Weights of a small transformer language model.
Size: 10 layers, width 128, 4 heads of 32, MLP 320 SwiGLU.
Training: a variant of Muon for these matrices, 132M tokens.
Each number is 500 + 40 x the weight over the matrix's rms, rounded and kept within 0 to 999. Layers, rows and columns count from 0. Numbers have three digits each.

# layer 3 MLP down (transposed), 320x128, rms 0.059, rows 134-150, columns 0-127
457485461465439541583499512484489506431475575527486443496527499532497481543511408446506480497483610529471466479518537562506515512491497435446487463560497444503522451499542452497409452492502509479556474470545473543508441444509491478540514579524546493505562452444458512496512437510606411459505488509533490520467496501509494534543523522520419539529475539509517415578493507482508531501546
523465440479470499621466566453438512557521478388479493506479442501487493485565525458484493468483504492468471468525517517474518548546478532513542550475492566530463455495426518498479490455578565472538495511463518526500526492557549539488501461454366587513487471522571521440473498561489489517541496534502509482530474489560454474532517510532522551502507427472529469563497508440511516514477
495563498483448438567437466451489540490485494488505480492480426533435511566497512482535387445514454453503517478458470455513508540542470492544491490513477564474493493518552495526425512430499506529515527547448458463514534560471529492521519464458493480436452525469472509477467484495446491477545482547515555470448510493450460434478565519495554578519532494517471468525497533507489554552505
511524490552472473424558496529473486569512485523501469517495532457464488502381492474503578508533470510477535537560506586453530466447439512533447582490477462539442489445551537463537513467457577415434494472530500577484425477573494480436488475516465512496539577468549502593466518497475467427490464482537506474466564524514509459424430523529553496457512509441355476479502519577457570526549
497461563521433542416583544526436525497485493404468548466441519513477495444486558518525436563490460566505474471505481500476519500481517529544509442490500522417474503520457474454452612467489492479489495500502497487466549505551489540541561527509522441498522551537481532508492453501518487534455535495491559513504469481507532501514399442448481454565430496434515455456538427524552501525486
500506481485536478464504445522478508516560486475476460494461428499535535575433465505508465458438547537430516441476485461406460450492513477537517499579485482396532533490523512539496480509465518434461498505544469484576458454556514482525556460506477478420482534511458492451466490457524515548495539462545411573535522549437418449492432460481420553495513470491513546566476499466441479577543
505486512488498538474478543603458481452506446475527506523528531491501484435527523518468520500528447490538408411508491521461494521502484546542523497553505490465557530507426528471451524383527453482420477516494503428538537524509424538448544476513532551503457473472533540435461457529542493513511598453577451576548496471442548510457509470588505510515508485415458575505437518496603467531510
501528473476457545562507463466522505541520472515498509482471511532502440494486481538575463452532566493492514467538496505508469530521510553456479459545515509587510404482481554526509443495567559533537513489552529454559496521500424510554480512454445525488469520484481502540569454449475511492491504512468434512497511523435515502557504542491555542431416417460359485498527527485523525457480
481569467494485493527428484509492430576418487456506543481476533420485522522488431595503554487436447555484457486509603483553522532458513478500531448503456524545500488510525576575504523476478469523515463505519527446405557501477506422472511427466534506522501457450485478496527467542479461517511485510468477549517420483484466516425458524546454496503483502457482479460470505533489497502471
477445421469504547522543517475465555455544532507474521490519563514518442560511486446495455483451511533516427479520473559512551459492549490480522514480561440508450491478466570573493469501469590499516556521549448412505493546481475501528420544456537470385486623525532533545472469493507498474458514491503559502539485518447412507544501540538442473470486522527506532497502465501491504466617
510472495490509468500494498509509492383518454528472504492520520471475542494482545455585525499477437519469503436523438547446515503503550521513514513499469427525472378533445544556455463516474503579487513508486553448526499500543490528573474498551495424504501570474447486498594517497485502423514516466528503486512499554521544507465515463489554502527510444478488467548553503448578529514567
485407539501555447474478537502467492455525497514537447454557447524466547454494460542543454561441517495482545536474456613428505473502438463513524521556428416460572533491584550499520536440525480537518554474441529486560555458536566442495494528486479447553490410493501547478465510425483490531514524484424476528453490556539546521559488494498524576509443550447475529518471470492524481459514
465421503495525506500523518547465466485487507406444508553494482582541554494533518507405428511495601514486504534518458459529521544488557443502508495622471559493573464521482446434509484447437520550514437418493528520519498437551508554542423573468471539534497501492542532461435471496538474510496471457545478542458499484424492592502488450451579539462508449490497506489512505458487489493554
499533428498542501476429521568555486503530534524567540525451465544437504531527546473512517534539484513515527464512494536522474524481485514488570485477455509521541528512481581505478498512481419520500454532513429495494537419616421515464450583555532520494431533539567489506478490432528493553461527470464477529482516426407513535528492491502491458537517573500526450452555379570481528516516
513507489546507509513516497529527470501532449477520518565429528501501506424463472518389470486473496549485498572549520523575497473537465530510569534549489520480494457571454477463571540496479466568500449452586478534401571454495539508579465518500496507514448473483534522502546493483460526451476490521517544488497497559510557435466587550525548456519431570545437504451492543513515507512456
509531574497573569494535450535470535489504554477496490501493507423488538477554501520492565552478486456473505522492580465528481526509444515506496519467473586557496428517442546469479558505415540513406530499515474422469505556515460485521520509537543562484389468516478513518519458527519410424468506493444494466504466540447567512499505513570508444483533428568431501497521518563546458484503
506505485481512551462520488522497516521506462563539486564527514464552456473552531571458516509401431532522532476478523485521456497434452525466530434493476448561522564416506511508520424487491489486518528546555467442524529562491419554471516525453429513452474556513508434549499498586441506451540557534546427466512419465460471471550535501626545431515509470506506478421448484554528511462493
# layer 3 MLP gate, 320x128, rms 0.059, rows 135-151, columns 0-127
508540591547499566590443513525534442546550463392497499493544481487434447425468507437511425508544495568553529518544504410542512508481425494480477472529445496497486497533496545465463518500502530519555548527554487486504458473556526463469560503568531497494505489518566542563455484517446515503561489532460589515483498521510537493492543520473442529417509493496479474556513558506449482450533
560445575456489485517496561564449513448487474489524517547570507540526433523532471481465536487433499514514485496524531538493520515502506448499449497488451477461514535514478479513514507516499546454491474412489563564477529465568505498447491537437498438491499487487451534481500463530504489512483425446516536508526531443564554560526454500492534518492491490494477534515502540611545532455480
517536481444455484492527504504487489530502471511506532409484481574491464506445473478502572479477539415501540445510512487524548501495477486462500509453502488507452523521475510528613438461501527435425494491511461500469527431499548496477523476494530482455539499496543504527481593494562502562537511468543487449544482393496556534470567496516547516460458518474443520499510473547451416456507
465496507487569572492470493503572480531516519471514473472563473489495581493473538527512446493530424470469473469480499513416499438575442527576507474540428532515497563450416508548496456474548464500502521465463440451515537533536483476477486530555513531547507597543578521495461509524469484445486570485507502558478542517582568441567496519488496528494515474494593493502499468508620506498473
473465512474518556488400472486496441524501505407495522465461537477525467506609471563613484526546510555514457527473501495514455551547494468577529501488442502468513482532541531515536456477467504462452540510477567492525397491521527495518541582570442405506485515517518461506475471512433483558432507480415455516453510477428449532530465457539510402501494537540453549580504465505518495521464
505533515536491513449441507485475480443536531498478546462500493575594544503471513443520534490514487592473430536414546480487463628505519558541472504579459521492481454497501511528456517470458460430543470508559493504458426428544421510548469496558511533493551506549526569507470554471485482624497494461530449518508530457520458555491511460518428547495474523516497476548484489509523463547538
524521503483512518488538511499521501496588413541560466484429528475540563445549535513513543532512521528451460517487521490543507448495514499451546440555502504511496524436477509536562460530510563531504476472582475456506507551594448496505457514489458429530469576578529498490477458510388460408461483480567473512506530526502524447554455472500473481504503465484468504545540490509450539505487
517590573514507461512482448469563523532417516512492521526501460471475472494471516535536533471432491483419545488479562472519422562531527536494519483528482431595536464482498521513533531512487481516506534516527493485475552525468436480470505495531541455592390458469541514484580495509499513472430470460453508512550475515498470522551457520532515524507443466513500445512538479529517500581567
444532503514545565539496494409507496425518537495399471520419461433533529521547420507509494533521607483563530569515511563462447555515404486485542450495534418424473487508500518548496484561513492534545460465544510451549468441531529503583445521446458455545525432529494500512459456483487443449564485528468493440512516451448498482520427501525494521507488488425497478498539527543496492434546
556533466497526490475469466499472494521506457540584549475547507512477556502482486475421538526542509539465447461429472485503474507535548450516557478450493476441493445441426447454529501474524519502457475422462517408526544479532499538502528463511492547503471532472564484431486464554505420513449502488519417453510449490479484497471492521580521517469492547527497502475597559458463513474559
490495511450514511475496522445488530547508512504511561511496503478505537501495503514507465512559553506563552499465515465434474515508536506547480490536480513510451567475480477489562519541502544513482590491473543529489410543485449521542478526486467567485517522443520586447499568483609489529454421467507519524463528489583469501579458544586503514496444474485478518553558480489414524433543
396427470524490485511474493516440476502507461437534558470484454534532507535531538412417504476492484490416461562484550518452521520581519485515547496464486537421454473557467509521500507470399504548543514542499578465594495457546543469545540503489457493558581496482448530551490505516498519512498422468552525504452499495506428498393503432497515482441523556450462458430493558462482529537513
520567482470538467566521512498496548529482511497565507473410493474546419472539523454482493493398534543502547462465477500526557508508459496474583511477487506511452474493503434542491365474491471541600516481463519510403555491538516507496496523513545571428516469543467540438507522455477526496497449487525552547456434487521433490477534460453472493410502565477442502497525467507532422522554
546496557476428546547507518548571506497482539498519490476539477531505517491438496517481557398457428462549540528525482465469527484501451420443452485530573476473486543442519508548510540470449527515504489482489499468498476542525471475537594515570565503522481519474451567450535489475457467497493605551548516526530497469484516555533507479552543589497517531497489481568536530430473461463529
570459490470561547490554426433488421462472574459496496529494554520490524499575488492502538507541530465392517516508510529383495533489493475459510477517491566504455459510570559401489509421497480524470515526531487533463493558429460541534426530575474493526472495544532529497555514513542499463449459508506501483448549483477494507531452517525531491447478539496441530538546477460477446492551
558647493443513474485468482481538577476549545526542569437456507587469583529411442499535453506503492489453516500554450523534471477577506509528564505472585547502554536546576476466521489540570536537482465497499444513472447478530543492471528531538486495597595507506469459519521490472507466525422473485494503435543503577544469504473523497545508492551515543493537452491425558471507480559467
563529539513564588468500548416506521471505422494497536443511518484493450530499491515451515543478502533497568524564560535591544511502567466511477516467479463513489567488448518537500437471489507495505453456515488474483464470522542500524525551510441550522464510521488528515458507586462503508570543434445471554456553564463458505540477474517493459447559473493476497475478502474452492478560
# layer 3 MLP up, 320x128, rms 0.0587, rows 135-151, columns 0-127
497490468436488489486502547438524529499483541528510494528488555523403572532533557427508496467541569513477413578479505511504472505525491468510493530453509487502550551512427444577580502465491576567535548503553575469495480584481470495529520498438505426481515493469538512425505467514528483493508515533483597554544439507492527589560545470479470541515480548504489482508519418547509467435529
533469482522527551498533510460486553486497545473499420526491533491514486510428514443460477469511502492467464631532468573456560487489518527513510461489494502503418466476483475442494475586568488474517570480513521567580498540587495510538461472478591548487466492516497523566495494457471480490498531496501448519453536403582508470508561473465483506504567524511523465424446512440503480496476
497540507535453528414516419552493498497483466570500496578514556487458555518421470517445542466496502505525579502511480495476539476484419483531550570535513516566472580485563550453522562480501553504459505428524556586546486506524539523555468501496432539559542519462452517511475560470528469543496457469458484509448517502541502363448454511521623483397505470461430473485469523546435579481465
432546469467483496441478494514522520505454535445500480491541498511475552529508539507492529548460480468455510527506514503459531487531550539510550423472452555485486599492464523458466408454465509441452475474394483503509485496522457480484546567546518524451527550479505547544447552522491471404585525464514489511477514509542542536541450454429453519515477496457586465522487454482558513534421
423471462560556517442402530453508592471499480477494534522491553509478509455514512478585470541564447466526523436540534492501500469497331578571485465464445477489457503519526402471488492569517569505477549461461536486527512538516518452475486511445510490484465503469500583486512497447497449454516497449516428480485509542514461529503527519506453547533483493515532516524474506474547507446478
474489513531473529539541514492525437493490520466470493446483485438436501462497539533447433528487488475541492497527531556445509445539467487476580510573488406542537515481509515448478524493546460497415507524461532489550489456455473542429537506572564537504493440473555506500529530555566532486523551573504507526408527497452559467448503533511434480462566453449513485442532471505508482458505
537581519512588443483509515488538496547455560507524522425490500478526502565571508447475499463488535532490525524498497479553505512522504503475560558472445479470544444487482478571445544512399495547491559492446474529417505450530519496452603538573521502538418498553458537511535491519483496529537524507520503535430538550503447576543491497515479540454481533472517493533523497523466459504511
509474535546467491486531504532455508534540477474479508482422451530482508519597530457540489469486520488508483539501488491525455506541537508504567478468429512534545546516466475456529538526548493552533498520393499488487469479484462475537494522370476520454496587473533427467501434520501487518558529526531570450526494503421530575489476466508463531524599504546523522533494470504431524498578
548480553511482476402439538539503525508475518499481467509512471511546545510523492479511466512421486423531475441599506549533505495433560530515485483490455557508540493452482509468531478499471513504458450530553503407455544418542610475604442443403477529510562482482495544542484464586478497527455516555414471466494548545505524425422538537485509428564496533474522530487483538575474520500472
538506517438513547475476523521463481513473431532497528436501543554563499483520495522598498423507539532454508544511503512496475540480489533546471440482494528569535571484489555518522493543571501414588486506481521537431476511518470488441495467454417475510516494519509432489512522503528459511536508474466483458467547521518509496470536546548510529537460577529544451524548489517488581498442
451469448464484538448535494440456497472524458496524429468517477523502500499467529544521492524425510514515607474533485534493531528477462496472431447548469530436594509491529508501570624497498469533465496499547456460501576449514571463491482492501456480564538518470459537498463493468443480443498521483531468535469456547506606484540536558467455481524518463465390507412430498462525529447427
522488469559525460501545467477583445527555506555452554573564484472542503523537461512471458519516491438507456521498517456514488504443487565516504489562537528538586466538562481449588470455484514505534491505517449490432483524495571474463444538489481576480469544524520462556510421483555494477454515606566495503490504506513519534546504492496523508507516536555454491482503491510392511469521
542415455444602528478416522499504476480507530474474504500447488565431536460506464473421455524505499456522539432435442470488475486487489418470567447589407429527473505547432492527529493541516548537550461459505488560557466473564476460500439477475486489528407480501533378611526495493512471564532576492502571502502407464518528471462478564550543456463484523455471540440462503537532503497503
535401464505484483528559505495498559536495546510531515443601511555501528512553527528557487476524530461420531495449426505419517557471489492462390519449482563440476468393523424575490431500455483474525531448485457498516525530473441472507455462513454471515516443521539537505460546529515485461494544508498506505489472532440491516442503554482492496507521468547483438522508484455454532434614
479549439529531458461525490510564498541452478509468469487511542427484456467555589521440484430589589519516429489511543447426433452471499511434444487531477509420482451486504509529490476528515457471533523545502533509517461526471484522592509492493485501503532481541456515528418472523542448482503540533565509537538504490484579545429601485522492503463515468527462415554492513475513484504525
423553507488560515456537424550511579521576482467530509520505506504401478521539468432392471472518488479520488494504511506503504523478528562506514470551496513458485540410473460490491444531527499469501519535508497490493485484506459545499535503488469444518479506485557482475480468512470526510487464519466452484577466452495466505520442479487453515596527436477502455461515484558503591465433
495439528487405462469532501484413466454461499439507516515568516501500550493482501470538466449454497465523498460524503467572496516520517450520505490521412512494515555526516486585498432432521537509496541496542455445520447466533529495480452566497527550464402464605477486504489493414540577521448442445542545435560439578523445507521467449518557520429494461518469525420516458522545489534521